{
  "schedule": "wsd",
  "decay_shape": "pow",
  "doc_mask": false
}
Each number is 128 + 32 x the weight over its row's rms, rounded and kept within 0 to 255. Layers, rows and columns count from 0. Numbers have three digits each. The size before them is the row's rms in percent of the matrix's.

# layer 4 attention query, 192x192, rms 0.151, rows 46-63, columns 0-95
111:131129168150081117187148112157127175191138101155156090174165189134079176110099088140163103179055142124076106177157058127158166097147154068164116092140131103113101113128156131084131123152117126218156122155129120130109105152110142173067209146165110119182096134100174120073158080086100131153
119:110094139157153056090124138140172128085089109136127125113153098181074141053105149144098130118210141155132137057136117110133123097083156138127162182098026125107159124120175101134122141137146160090150149087207151095162135107176127103156077137131161127116105121154148134185124184131093141173
098:114113081140175101135140113119139112079134150187123186125042108093176146126143143118161182107161157179147131085127153109116159142155114096118119112100137109164177096157120126175089153173147117079126103104111074088153110115103088098113039122123166172121155090172114113096135145166162141081
109:088113087130129076089215134135156133085134114135152159124106130121119160151133103145160119137108140138115133105163086158115145131091142137126119083096057153172112217129142072197163142120137104131137109138153094073054146098073069120093060141101169100165147112086177114149146143102118146127
087:117082137168119103086085116154145180136202084132156102069126214146152154094140103124082107178132137127110140187126105137140136105135149109119141143131143051116128227145141087128147089090141097197136125122118177157136054142117102136106134122161082106153107120111120113098166115051116124121
126:150166164085210140133100110138107151104132089199150083123094186154108131094120131109157069144170184081108211121169103077154084149089134106141154125150183134158134138131131084108110105111088134117152074120136128114146108083133155133155137133096122101167113143140115122073156116138145147113
111:102160119139170113155151163127171122098106168177110059172070117130150121134124144095151089165152139104129149121145084096131106157080136123132148143125132169145153088112130119124108103131090173066140107137127082133156100093133158198108129155119191121119106127129136130088107082179155119137
132:153121123201137089080094110113217136155100120099117097089155098121095133116122172169096125096159176157143077126153131121127141077141147118128153228082031148071122159106158140135161156129097191146129133105173174156143118092159148172176095119138152126087076127141148132157127166112073075158
107:063152112113143180142084142080133128129093154152120166106129106085161129144179110104133087132100156134159142088105136138130108180153136066126099062091197145136076110075125173115119147156104129133120118126124045144095144124084113124112128121139168143150131135123133074104126093186153136147
114:158086076162112092125127104147116123152112074116152102166116156180145122176137144141099140125136107144134098162090130135153149117100157114126121122119164103092181125133131197143120131149113152140175132128119081186141163145190125081123157151147077161151104112127090143190145088110174095105
118:118135123105116134176156109115093110103169138120098088173148067110136125179090139127199133177071081139130108126134106133096135114143094101176138102195111139185146060158125130088100150153124114097139140115120138107146152170133100204119103123094155147127139183117152163117074100136168093127
120:137088123092115158168073122164059138170169126089145115111187124124183129130143138136084147116171109110077168072140142045174162120140123108124143107152131113081148075096103153135108112109109131126117151162139146145106203122243143107152112103179088153085110123173120133166134123096138070139
113:100135087102163157139081147045201156169087143110138126093123112039131102210121127121138115134084116204162080093111136095090065096125117093150143186081130113092084165089126086111164155137080154157098118115177121182146137123113097180123151108132179122144108130104129075152062090159092089182
113:098141165084160071146139112117088179094174137093133095137128144143160130073123112096172137111174158115152111124128121049137139132139162129119140157185170083156132102112116120109089157165086111090158095121149174117167129115182078095179096110147081182105110102164153121102127153144146076154
124:157162140103156130116205140059102170078079105160077119097124166186166124139156124104116141139144128095103182148113144136178087162077130137144133085144144158122168141143119106133122121144081121101120124163087101169076115127111168056078165109097087092207136112105111106107125105105166151156
109:141148151108158180143102163096158114125097103203156158185110191104076159081083162101118073134164155084094160111106117142124077162088139203155123105139162047131085104143114086081166134095133135154144142076168125093138080124130131160160110137156118094142113173122113154132130098168118089109
109:100085096157111152114073091135099123170209084108135108108181132132128120129212097110076112156076124125107091211155098217138137143167149073135114108127152148149150173140094179118164095136098144200144120138120171179104138182112104123139158126142120144180136173105111122088133116070134109168
092:142110143132091091113099088184081118101137062140174139108170104143102147137182140189134098125101139142106104132138056146138176158198099105088106105144118139175135160139123173133143127125098070161163107110118122135118122124112093130170077129131099134197122165163111152099168183109138144106
# layer 4 attention key, 192x192, rms 0.142, rows 46-63, columns 0-95
099:121128106159165088126075160164151156117127104117165133144130079096111070084119098210141144142085112161146131156105106052087119087150107121139174131130151110144121099124139110142150125114148136046127174139105080157146085116166105175097174145140143143144149130127129105098111176108137106103
118:108090166208146097149113128118143178144088115129167136141171052145103108122188144165137075151092161129122068101147076126097147126154068104113144209155115115097124135138157177118114074113151126133127089127146152121004088121157074150075084076157143137151150173142139115145129174139173091155
103:100149127134122100121140067101140093114095127082139140131146125104098116139149166073139126134141130155139145122114162169154154122190136120189111085176106158095163158089119147084147112088159127158159164134167136173136186107118177112166128129124146082129108113110156165142125136161138148095
106:125133145149129114157106142165121116177101159107199177106166106150074104158133081161108092081124135093125127101095147139066134100245176154141124125188159127144170099108124182117097091104175123129070126172178145178104160139138068132178137109148099091169145077102141157161104136148122110149
089:122096122128145110142114117155125186148134077179127090125125085153120107089116116138108147172080084073160097157150087095054110116170125121180159184133138147119109121147140177133082090119143108105154127120108142109100123112125104212059134128118088165112141153157148146078141146098113126105
113:069100145152208101122058082134193121071127135136137117169126072099108121117096126140137135143132143168104100148103104129144108099129071128187124101179081131131162117085201130078111125148157104144146171146152100116128191127121129185081113076101168137179070107137135136115097089113121150156
120:103109124100184116114076086133139097137149109090137142156123132093066104159063123126165148154149141215102113140122142081175152064085080098143127055129096137129144146119179038083170138137113168132145161144184031133125172121156175161128135063092150127170070120145103080068142134114160113155
113:094093119153126090150119110161151161186144139178143146092141080142116059139126090143076129151073095112178094084134106082092087123118075107160154188073096155114119151144113173160098094086169113129146111115142116098086118147126123192010150119148172153083141183159144137093118152123118119185
109:155197073094138133099124123142138071129117122091144169117126205101115132194132123129143143092173165179083178082096211121173135107136113118117091047159094142155146152130122100106154153117127154127165135147159087197190139179124164118163142142132176061147122050092085106131120172142157132102
090:111120162170141124128149119157109187151125101127157114142092121153112144105081151142136155141093051049102093160181121139073116123183080148164121157132141179115097142135125139154095097099137123096177113137116110117124127151103128145091145128116092170107155129131106118073117136124108131099
105:110086182098089094110099131104097099154145182046125128172088101145135143106109151076154126108145154166150121113125132135222159118112141149125129102116114108147142102114126075119179158137111157178093123112107145112122143017111145079184088093102097121146150132130150160165112110119121127088
115:065175112097154113176145119148169113133130156108115122163159121128156140150111166143185149149116124166140173143098135163108104143074150099119155071135121129189147127104141104160118154146128106118162118139081127128117108136148151114129094129107181148121144122109065137105143083177110170119
111:143123085118125024098093096140105146250119083133147133086082111172148061164133103111104117150112126041161147127168129104112138113134073117160107133137111119129153132133085186127111121107146114139160091123107108127169167112088105188082150128108118114105169095136128209135108126121120116097
116:115078166082117090123116102082113148133118162074106062173083084173169146113143181109173143145118161152139144163127064163186122153098121119147147151146120112168160118124133147121143129125148107131081101111065202105061136070135149073115135099099113110144121175134106161178142093143132169101
118:154226178146130128086091085102164081062098097125183147121170159098176103127089130140168085127184172135051145154128136187079094144155115117085092176166117103136172154151181147075139139158065139152128115158171156154148111139106110118166132140159120129162104070068130124144160109140111135135
117:129074153180133121106141138121131144067106134125149078132075048143142139111129116133088138118111134089132097111144089100106177108106102098115182201180112131090083134126129133150120109124122121123138105148144127114116098120122082155104104105119123122153095134126180124134087133105118113101
101:109142116136132149139126122180122093129175096146097150080116184115075101124077101132121194103158081112135091150129178086087101106171101146161118132115165160143085159130103120151086149139071115073189117120148100163179133129169105142153133134113132216094179120144117081094155193083103106108
100:065109164167150127168124167139109122103181158131095129098133125107139191094139106165089127099183099140105125111107135100147110145167135177181107093151137141131133106079161110097082151101149085116126157103139154084160137144165106110124065160124193110134138150164127150121103148120105118188
# layer 4 attention value, 192x192, rms 0.149, rows 0-54, columns 0-95
086:151103138125134162114171173107165140140120105126136151146151133136128133121156134090170168114135174082148062099177153153074112071089080145127106125100141144132160145156135094119083070116114072146059095050173114163140150136119127145122094144089147102094187085148171131121089094158126076129
088:137142117135110099075098151157082095081125160186171112060161083077141149057194108144160167161133177106146143153221111152166105122151138123199084144067111156092115122105120102139162149115146187120145120147143101159077123044081152118140106131092114121102158157106166115153130136058130183135
112:144106128123096130124124155163090131128157082090104134143096094100073129140164119145188168083102131167164163166161156186114100068160164148067096169087081096102110108156110108164116107158103140149125159138120124162193133073060095134153156124122183157041091103160153094095110163090110097138
094:108089132131099133135099096098123130166149117134115104161124183137143151139170109151093157142091119217125115074138099184040114112116114126039140147119141114079085156163081085093119135175126105138120117115139149144144132139158112163154134125162155191060086117109167130000076130168168109136
086:108130148109172113156124106116125186099168106161179188127151147175170193126073117087132129189125072127113121062133164088117140144160142132123131094140099118200125081094207133093147095151144120094101085140160128161138106142102126189171111091153095100148067152150095138135154121135158148152
101:107117099139110143115106129175129105115116120163143188079118142156171109120133180104095115184107101087143153093140080120174115133175067167170141068117136115189060180117112155080154040159115111140117098155193135089132094074130144166123131107143177109139147165117145119096154137083132122129
111:127093073199124084137186088146153150151071100145135150090130103200124133137156136143151064110144079094117159126101120073101139125128156129166173074141193137161106144083164133166144113144167148103050131151116127134123163124097082164127164114153131102117154038119122232181130077171058087126
084:076154138060182142156140163147121150050109122113163119135084145077155106105132153129126112135104097132139057098145157110161107165159100113147127138136113128126131182131114104093098134116080143169110138144142124094179132138199089166121144123093118102125159075201115122144119139078122148070
104:114121139159089097156150124074132140132111182153168121100169134135107133122111130099175066165137134102123087033144144082059101103118096113202138134094095152146113143112146137069157121119154133070098023171174144146161108141099170174136160116113125129153127061104115132135123090133142112101
081:101131118149125144136101119147129147103131111143148156090114193140166150071124169114105122117132135076113038108124136124146104145109128129174162083205124128227146134142161144127112083158101141096166176130130083173089132071172114149100070188095135093154123136182145094184147121123123149149
091:114170178101108141117181159080132139110094100128141181136156140158121061108070162111178078123157081077111176123120139047150128125123122101218177113181145080146125106044180203124152139072145118136083132146135128109128136121154146139141138136121130087181119110117050147111144118140120121095
081:125146053162069151139157052141147151151087104107084142156108111100134128143186163144089104142136109100135149092073138127104157121110096107120169169160159130160155162163164147170105149083123111070122167104117194154140134205112101145149188088171156160129039130183158145168142156153139169099
094:127137111105184130080197117131113075107117119173127148076105093139110114152156160176095167141087130127139148146156151175130151088158092114195081125111184164068084159126074167122097155146117114101076145139135107140167151051118106153146158195074117160092166085105126182106073077127140167118
095:099134108162126152132119102180101085163132188103081109148129158061126138147148093151092172143153161150127059094099072174106107121112131132031099119124088117147189119182156143139081125191109100151075143116074140157114114184100169084121126137165126222103121152165138143069080122095111165145
094:134138127134135149062057139150143133122120130163139133165151126131116145100137094120105090151121129188148079126122038112189052100140134086073214074139133150161129131119137103066128145151118161168182135104095144109105089094195120094156103121141123154131160199120131095066185137112125120129
110:081183116137153126120143100076186130104132183151164107113149166081153123055094147114176066108171121106121144081112087075131140151124165122176122080130113130201175070146166122125200171106148133084138149120143116111137112143133113172099111145136107089171108118174150123157136122141115143147
097:195134118122200136127089137126104152122142090139087141112096114112126157140157149152079160114085136176136157171168107188089180114180149145081106132155142128120082199175062095107128118142128111164131127142120087123124111112096111158110175082124134145070140128093197068136114185084140134160
098:130106059170078108202162128165151154136147116167124084116092136114144123159089126137116101104114156119179136125119148119066169088090127131105165079105167149145075140192155146118074106194130095070141122110171084147091134115121148181130184077171138090138111076159174120116131119173100113110
095:207084141139151121122115137183059076144060095125145159115181111156128186162148136113085149163085162138164108133188128145121141136162136173102112119152124144166084168116062121130076112124170203112134097124144142147148113133128087149105183131084129192116157153085144085176140132072178135103
091:124077150134119074132131145104148162186195143141072114112123163104102027103054087109171136130127108124155144131130120145130067123122121142141087089085100113155136120116158114058147080163100120137095092185095126132124133165077161136157159129160115133096081075129141113109091179173137056144
087:060121080143084141151113080134132094139176127075119097079134181113135107130087086142094132122108098083143080079157113115204084137161100089135131104074097089175124123127149148134118072178137130133108099195176102084136133036096139109152125111188133118136100132112128091068132050117130131141
083:185102122165141150136152115169105116140116083110129069145153113117126097092105130105116120183087161139138109058143110143091114165135146151137106081127144162189129086134121109129081102135152169136090131092156084112151103108115170144133143102122127155099134157123132124118180151180193090066
098:142059166142108168128121135143068071170091088129161149135121165156118134199122092113122125161113145055121137156144115128062139093070072167080178106130147086084114114115160151125073103144098114133112108110150126137111117171205171099120177070055123128188169168119094140136162070111087137096
090:149149146179172131120151159151123066123046162135144167160100114130133120154149121137169109151183182116073089141106131134128069135100103150159124137127076173069181136098193133124158138094136137095052146135088124127095120129090152154122082143102078151159172118142103143176109133085145139104
088:150112081189142121076142065094127166157130147132084158089177091143127148141178146145186178137155070133165138173188095173161135080197206088114122127120174179120164136100155114159136145111149104152054134124123146116108138138054115110113161110127130149067181133112186163192133147105105109156
093:141168086056109112144154187105137173140123112137171181135110130147095130137076116103150081103165121095102146135107120114163188144196098173210117145111119119162125108129143159113167131056122091090113120127117116102150140155095111169174128127172141124172130078187090151112135185158137145082
086:101103104113150105108069126108102134148141110169145129119095139172097145037174102148117153120139145166156131142175121161144126128095131082137105142127170101105135109139080115102193113139119183129155111104176125090159123098126135086127114159093121166096114143161104146050120068127060145216
095:119074098186074144148095158118083080147093177098148106139145132135134146122166149106155120059107169072105068129071111160114081127119177093140185150168084098096155167198135121203140112110126109077171159139123145158127124117093137095146136135109167128101154087134140133154167105150110066089
101:135221113166128101174168104123124079133079123123153125128161106128107123162130156163172062163180164077105102084146120128127126179152143083215115132128125112170129168081133151148146123116131112127070096138193160093130102148092155132101179139108115118146150024115092144157113074137044078098
088:170095101150051125174139126164149154131114066136088101095112073140136113146105145135165097111112116136151157145151127208091134089155147139126131146113128143166128085115075149109070093157162093092138075145131159182132154124133127166115177141157085139064143103072171141157093100229108060123
100:115085124166131104091103129115089162106146123153114163108115189140129133108075144091145109097100130107102131125075098140117127166150104143113169110124042101186131174116181129103172143202095139122160161125155119153059062152087182120163104072140158133175090185072102105174154101141191171115
100:131106137115121147143108116154113160107117166125126093166131161155110195107163087097141106123066161186133083140129143150114143111125170124056147137135085147075166118173145065159109192146148139150106118106096095144093100167084120085092151095145128132096152162114151128146162101123122108142
097:142096132093136105075094189153123146068072082114172154150066120149152167139151162134152078140136083076083157158125145117110143122128114181189105128129133105171109126115141144097147143115117144122170121157132120120150118138180101161130113124080147061160159135147062134174098166152118176083
091:068079162179069149148121090124126112135093102066096152144123168138178150133094118100149124123085140118102109105094118058096052149075108139084198104161067087154133162116154166130095133163174118121113127160080160144111133116138125113138144067178158133186118202106159155118144127118174128108
097:106133162112164132087136106126204166129110119125155172131103179161089131089146097119134117124118097185180114168183074162181091100143144057099124153088132140067124142135131086145136136110109120152130113098131139091077100135119091100108158118146106153169153135102128118139166083078109097141
103:175106105112124089153169120096077163159116127137131106123138063136116117115172133117139111121167120076095137100137183117045176127143123128218110107131187144212099127105071129094144090094141125114125089132181143162162147122116141190126185127081126087055130025175140154124093144189077092117
085:076200156118126130166148139087154147123128141097145107099109122144145095105013147084180087095113081098089114112075155082083111154137124092198151083182142104141122148152121157127177129068089106119139127148152135136137180103121120133138097173084172101105113067158123163133103135146158126048
091:121128120083144092119113147128141165078118131189189170138077162203170117122053149098126125132140071106115105217101121086126110153167075079149136083158138122161167146076140123127146158107127152154141098176152097085087177048174154155125157132103096125154148107131082104082151117125118159127
080:084128082106151103081074090097179173109154149161111104123141104127098139073117114109174101087175093163123176126056101132162147135146179156121198080170086128102119093137162103122194188159148075145163160149061149168102117145119142120100151135137129063132113142135136191100152118178085152187
083:150169084061143155122109178159151092099114110189210130160105122155109174154158140209092106105142144108132074084126155142133151119131110122135090120114150130176157152102106099133127145139149119172108113107145109150099125140132168117092076159197148042107152133136104143118147069142130136143
088:117123149098161090092150078000116144137193159111122082125202108097104088117132114153126122146150111190123155145159151126141098119157165106133121180104081157116178124091106139141129189077129150117166159184115163092147131063131181145166143147156104147126137089136119105110096142181114129133
085:166153155119151108115079140107097132155152094116156177078118089108090175165193155185133125120157049122119170117166121107093083075107150137183083183096147170178136132101108139115117086090094095122187119127154112147168106076125126108138144149137115041077190070171118127127076132130082126115
087:153148149110116138124149162108108127170139132075177119090125186175144062158148153150136104156144058089124141164111112085130153113172125123169112141144181132196124195115084148127166126063101158117140182079121173108120186198124165143142101129110182117152132060149134150118118133136147122089
096:111036154096093099135130148112176099143132114102107116110154132121104128143144119125156158138088132140137138141137170119118052076112105105098143174096111133038138148090150091107085130169143142149147104176101115152113141014162149120133169127086128106147160138080144125056142120105102067132
091:145156139135079179149120171155108093107099143166188188073109171146175159163133140122091087143068153138124091128164125105094133140144097127141048131150161146168141104151113100134115086140129117116071089122124085142108088145084121191093123137166121137088202093119125123170133081082149154111
076:130101126111084130085082132109054116109131135170108123139139140141105145097183090102093119082086155143106127105131147185166196093158164152140160113075100092087098133111111165101107151116100162082172211129121103177107123140092123118090068143123088107115106107141135143122184138134154137154
080:119041086068125152106115159177056132172161126121174158136085203173191188118106127113103169151034102101137088154130101138076111138158116125108086116164135126102108162136115080151108063132125115096100077142081095147126167161108137136130103134103146157080115165136141119141127138122195181122
109:075094149179108127116129112134116088116086179175150096106158159182099155131166155120183097112137146103104115104125112132150075128098154109161195119064103111088101150128157162117156151176123116108170129115153096123099078124092157095109124155129150142183185129098190151132130056099092128141
089:121117093123147078118163154115075141119117082106111102210138138174053116133114194096132087132192131108086129141131146108175175176081102141157141097131086079179103086073121109080135120145130188176148151103180149092108118111170162131153110130141142079125109105114091120091150148187065099132
096:134136127077109101164124098191100188133140076120091108151110093111097117054113090157119160111156113155196144109146130135153148122180092151091162125099142106158126090176064154093132137142103163172137086089130159131136094127123096116185158115123136179080046145126162093051135143151114117140
090:141165134167159135128088180197116085134096127147192194193111171183124207168123129091123060159149112103134071105114064146129148142125134152085138080136153099236096103166152138133121137144105156139168145112108142167103094175138112172111180130114109111123129107130081119159088109124121169099
089:097157134171140092129076129177148081120115170117138148109149154132148161140103098097146089175154182089111101077131110075156035180156163120170137084080045053111133166123127146103158110100095176114169124183126110093104137114114155107099145178096136141161148146133140075160130137057148121108
097:152165104082138129153128145082144090159117091138118153137076080122136091099102149165093116137157138099162111123151127177111136153117076125168109137142180154193114098103068144147148107126139143121141130097155132125192173111096107139174110184104116123066127099162093148096023169098143139140
093:129088134156178156148165130142121146109140159105131150172125131162133140182087159068074142161113150069087080104109119131120131183108129161104155117095102124089100183137120137124152138097131156144161133100169078090109117142120136139098073109130157179170194222140114105171156129118209115093
083:149110107107116120147083149156135148124115161130081162125096111109150113122100094118187126206128145129113155121152132117141043125134162145156132102122150101079146043114141173066157123086136123117067063167113140125208156138140093131179132160078105160088131122139113149089066152199112077095
# layer 4 attention output (transposed), 192x192, rms 0.122, rows 0-53, columns 0-95
082:134100191157153129118099133140113131071152170173184162058109175172102145087137113150123063114066130103115167132065170144146156204179189127128094148155135109137098120139145143090160156166122095112162120183102070151059150164135126139157171102130131116182062142118084080162135175180095091155
087:084124187085166134155165125115145138086080078139090171102182170124118150156106091165192108131102116171146162068137135154079106086112155135084133104149142107189177127128175125103174100174150138155109147126121119155105121177106156166101181115154178149066141078085073118117082140102086090125
105:126145114110108078136140096103146180150102136113161145087145100116218130073123111157109122134090149119109103104176106124087145188024124114134140114134114093072167103124129103122121115111131143162127105112140101137126106162111142129151120143163111149154097210049124136157118106133142185158
090:141116126104099181068113127141201127072122131130147171112104094139160166085049173102109089098116201110137104120144159109139102164136131083076163152088080138133141125155130102164132115090108097103180130120202118084100099147106144112153092162089125144139114175158129125202141177147160169138
102:162162089122170178039141141085175085164104119111177132082123153103093101155112123099126146095061093182164083146112130094092116159100100091147106152121141130029120150152086160145105108160120178173147170122130086121126155145091092123118132157110132140150135157128134114158095159142091121165
094:178087154165132127123150117117140123116122106091105106152144151160123072164099123154102158127140139132133133116126174099124123150101080055078129169155126115081169148120134105196104153124081147120185125092088163122094079103170099142106131116101156130147102101140123132157146165138136129123
111:141143150110121171126154124113058115156124145084069122129091144156144100206107139088146196136109125106157075137153120169176105141097150095101079101113143139101130108126100105129146128051153123219134158118116114157162138174155148121103102118073096192095112140087142111111141114129169171031
076:115068113133123119111079155081108105185171112119076099133158137147142140111119158174109153126143182141092113093083190120160114198144130123125121114070146129135096120114127082181170117137115159129099172110162080192129126082102148143096122116107100123138147130166170070140128102108160164194
107:158105155151141140047120138171152145149152069135085118162125182191182145160169132136113142067087143142103148132120132137132137139111171135068142148142083156144067190118087181124119094156097110161105212111072101188071143146136136094037107123130094164113125189146107093150145131084108153144
073:115059139114154163085191164106135112106173183172157072105164079162094154177099105103175133110141134192158138168081136143178177174161113127091113165135141171087074107111086144055147137130092134145129096135049136115102095148146166171154135051138178051155142157117129116088083162106163132132
090:108146085119134147087129115121129156101095151115138138071129155082138100159123094115118185093123085105137066098115136128151102173152110119091152160139128188130132153120095103154144118127106121077159186103068119216157135150164110108089125104111186106157157116161150103138153139159098124115
088:136126147120055171139103137167120143194142152080046091075129107123124147171131137136086186160116139088085155091110077177138083108082138118158191128174126137092101090108084127141140116099143128147147140109120186152055107109146163168197121112095124106173176137126175184095126131130165130175
086:130148139134119109124121118144161188135147149125124125123128164075127130023113135098114133175122129183126115095082176107143128146102079091079153168121133071121165111103166102118139131173122094169177102096125150161077118148173181087118123100098134055119104087181162033145156165102063158124
094:157114141090133149149097130100108105110112112121140154101134095177125154065086131121082140099113129124095134073110171075116142120175137164176224153113126137074098124140045147148163163136112126144144098100176173092140129169126166111214110136145099132095139130098116074166150168152131186216
084:089132198118149129129121106147138075133104093157148092113107127099106159136090153149144173113159126092123078074142186128152106122197131146112094192156111146118092164129137093173119133095130129121148070110164101107083020099116107103119107098123126101137141067125141160136069123180130090120
109:166106159124120181188121191107107119157085135139128111111133124178065124172203118146144178167102070134149160133169124165100136129142149131089118095101169146126114150116129148181177128132103127168086126086054132112158142156090109037147159083128158099177177163095111067127159132116110098116
091:075160099140108132173149064112173111122083125095198163153127124119159106159196148113132070099136166123151171119090165119112117126098073073139073060091140133135181109105143103109150136095084139129109139123112129100102130137175139133100116164164110113168075123119129145169093115147097097098
086:143165082130147169106014086111140101080140135090127159126163116153100075117189159102145163104150144144132152090133130172152103132114108086111076156145154133069137148173111124146159123105101163148145129187132109132142121119130109061139157151148099154155169147065169169069119126096197149111
093:187170121151111088167094142134150096115085119168109151132132098114147127144109165159182095100156164166143063152126107163133131102143064134143092145150080116094123094134138142078112124122072107141085126129080115106151068156090146120107152128199075125114126132106145215110134146130132108175
095:175132146172097115133115140122082101120072144120186160124119189160216127079149120155100119120104191172110118161152162103028193075169123135120111129137107121132087117117095139189104141167165110086110150166174129156144140162176115112119134136154150127076120119086079095130156109115131154118
093:168114105119125152112169110130115169167100112134119100144125062111099083114107119092132179143067071129152076211111132068090118144086094178080089112089149196062127128139102118174080140195122166124121115092113138166123153134197217082116085081101152111085140140124137150207093147094152150150
086:158139117141188106134138123086159151145091151146113126137114073182163134142102086151125125175156133088124110098164122166151115120125092096090138100153079149085153181141129202123136139096128108133114104128123155143059177094136138130114098131121158127152127126100144168136150112126123123192
105:149164089125099004196140114180148147079134200110066067131165108141193086078096118147073159131158085134120155095096135116135107149137137088129103128146091171143164120121099175157113092085136123118163164140107082153113116086085166138159045130180177143101097161115168186083157177138135127144
102:092112146143144100105078110145131147193178136070150108135106128112126181142105150106118163083134097134147162087156129127089184132095151100166155125116134127236129095142104174075116156145168080114156061119144167092210110140107092098122097048119210144104071164170107105109146112169094113171
091:144186183117124147186194136142093098076079125137104131116099166094072175146098153120140139095116130130067153083129123134128173178120139155132088117136121126153111116115100074141121121129057077154161166110163073127040087141156107162157120116110133084150137102071135170116121085178111121074
088:125104148184105124157160079236123102127119117050109113055104136093194122128161096151143207146117151148140158157136095097104081096123177115121118158199177109160101152131152092168134182160181157082104148156093152139132135111053111088128151134113086101130155117194161073138111096105162130158
092:128115148135144156179124148117105159103138161147152122181189118152178119090113134136115112166062101097136120087160167115159161081184171134132114092149109126119130177117126127143098127125114095147144132109137127158081097129188154152125157131153092152146136133134136064171089171124149141086
094:114120097095133101173173074128157105182107107123087112142138145179121142156123081127137106123147107102100152141134140119168187153081133144124113095072147148185128085123097193063137123072176162146086120103075139103104136120086134107183147102115082170141102175119082134157058118160137178153
086:091090160160131170140140126120146191134144128152056199142121087126146156171177165141075117087131065147132108205106135130163145133151094151097125116108128108108113121136149150056121145120088109166132156093071098166070178115129108058116096105127116180163093142112136136111137131136172207116
095:144098177135096186109153115163074088133150145096141185151077234166161139142144104163118122119169174133164114120112107094070157160119141137100118096166137107099126150137158127114113067141108124148140102138140064085168119147119103069105111168128133126127133090057139159083167161087182159115
098:103101103084142165145106150117152107197127151141163110048067110086123143186179117124149108141127107142159133106162151093084168116124123075086065122116156095101089072151101190174072157123147106175099124118128145141148177164163084145122174160149139139088125094157110145121131161110077150119
094:137140103130158140161126132160099117084096147133132138130088123135130095100138164146153093097166193082142177128109112177129087148076152166169156069148145152168130141147092135050111078119092135128115126121166133144130138086135037148138071122178086184131129164096085115147068165176163138138
093:164144119133088103139154082112146181142174158102110080112129194090119077145147092155150161147106137174118109195120150095147101140129207096073173133131131125128145131138079101122113107119156114136102173126164110167200112101062153120109118117165089111135105063158163155161128068129097130137
086:164121114102151152046121110167109150107085124141073143054091113155120153109118109136125151076186127066151096132083119115119150143127167111155125141100104152088067081138134143105083139125130124153132133159135168130143118156089093192108036175086146139096140068185135137187170164161097172168
087:092050133159150156188118192093104129127096141153180151099151130071163120165166170120097115112108144151146093071140136122141112135131119151162132139198121128133092159085127124141129119066116130092154167143147100160160158104105081150113124109132105177122112118088141111096111138117142173089
084:118169119107130159105154140152112081114146140146072086204162203144170173170155124179116149170076147141084163198102130149193131091158161120046125100090101125087164128161147142081136149150109108165113148161074108088080134140201220055107141165094119145188098167095104132151131120126157104160
076:105079050093081141121159126129171128129121100148106140091154170143187098147175132097065189149120163174136128116104192167117148113044157159057121122051106099128075106127158132193130154123142147084105174132088127148091136152135138155086131103117151126117121155125123100141133125118126102129
092:109106181138124134172130149220138090095134135113109134140150137109048137135163151119110196093125134161138081113124150090159176084115144099105063136089120088076147180132158159142127136106156190117109148095111098116184133140229112137053122176119134101104134133190160101145174089125131136093
086:144167106140124161155142170109104106103075138125136168091055175106147073215169072159089156148124160110146159050173103118076161104118158108142111132108134129193135150135137160179146124118063156096070077074131098145122077171103120116129139163118137100156111148154121038072088132110133102144
080:148100145132159181126144131108093200082154147110081160096148122143114113072124124089090135139111121148184139209133114114163145123186166112117165122199144094075156096132158131101137119157097176121121074106093113195145105116165067083140124108072115140197055142171118101123181148165128144105
092:128198171124073152104157187203153176143095103124213134113099139100090172151177120106135089103120072125066140192125136149145165129109108162153110091102141163133127194145137170142108082150136135121169169137144110120160122101115152133122143162057146098120141119088122054124140068134066147132
091:111103104129136117078161099077143154093154117189150165136154202148117108087080080138053092105126093141149125156093103115150144172148119159105121072153103103045108082144140110118188154115160113150091133088123097166142091137143160131103138161126077080132097155073119177154100079104074148143
087:153124121153091147117214126162086181161129096189091140168159147081138097098127150074044145153062152135072121083149139144111107194143128153108098116143127082123137065128121130161168127127142092087140127102104157124167149083124109134119127138130104105138110138127128129132146153089119082136
097:138179129147127141091134126187134130112112124172135137150108076137125107079052111153194141073189170151136124140114080116104219162161106121113077134187134141128119145118186172082129080155121169084133188151184091104123129119147116133090148116157128156106137155162101128189064067111163120133
085:135082189140168108092133139113120127091129084120154142186168058124092099071112104084102113076185093144156142111056170129108072157118126145132142120170100097134117173095112145109126200135094156133143141128135184107126138157191099158143139138135138166145033171050118098116123168114107135143
078:099148177088187109076134087104111115154142095106169122169126172129121121140171103135155115171109171135113152178126153088168100142088185107072132146205173118191124149113140103154094066123106150158136105098119199176166088040164130152135113158098131126114160107154087082123125122172116169078
082:163130102098131068151130135132149065080122167147127136105090169153159045080052100073143165139090143177114125132132118111101124104124117109134073080126110140147214130142173070152156149105142112120116126116188059156110173108124122140126167148099067110118129089152163169182122156153085151159
107:110147157127189132148102088102154139141177124125062098128146095122090164114141112103160154065131179156147117133143131070118175157151088117124138130175148150157094151110094157116148149105122108128102065070079151135114128140156135112081074107104126134088101172076081118121105157080078168103
093:122154087129134184118083055139116129127170165158127096109176065050176153173162109160134122170125168116137108182157129132161098127153134165135099116101149194091084167153157110127134132107104056111146096123121110162163145114144181132038110073073161159152110124103117145141133104091216127141
085:121096146151140232145137095117125098134073169033098129114132119101178114147163114144100110149090212084102108075170071149120105109152151123122105146136071151096094146109175149161107110113111173127137130188154134104091096152134149096141100104143145080098160128143151107190061129133190150163
089:130112115155094087127125129133184115081092144147098123058139133071083092119146184140135186109136131175114121154123177148126101107152168106126072174118100154076114144108119144102141131081155089137096152129178106105148102188117121077143071122179109157131103116137160124121145166166110139179
077:124082144204121131108130169112172114108131098155119134103117161117128115146125201184160156118160123167146116209121140118080164099170105131167104180105105069163116080141170171171140140196150101165088144070109128122102104142116097080112115118144172173164114081120080182120094132092130150173
092:112123134135073169138123101194091128112127153075162163122157158123128118121106092152073125133073131152162135108143176172146217086109132176056116138112120077076148083139141092141125165101130126102116151152119132119140157150182116158129145074143084098149109150153129140157196087157098144155
095:095117120096138132162108087187166071156181108153105052138148104142083156152123144088225142125139172148121146167182143098152135112194145067112133122103144112161152138119170162112079152127166051132169128148149115092118161087103106135138082107099132170139107067194119181132170132118130105138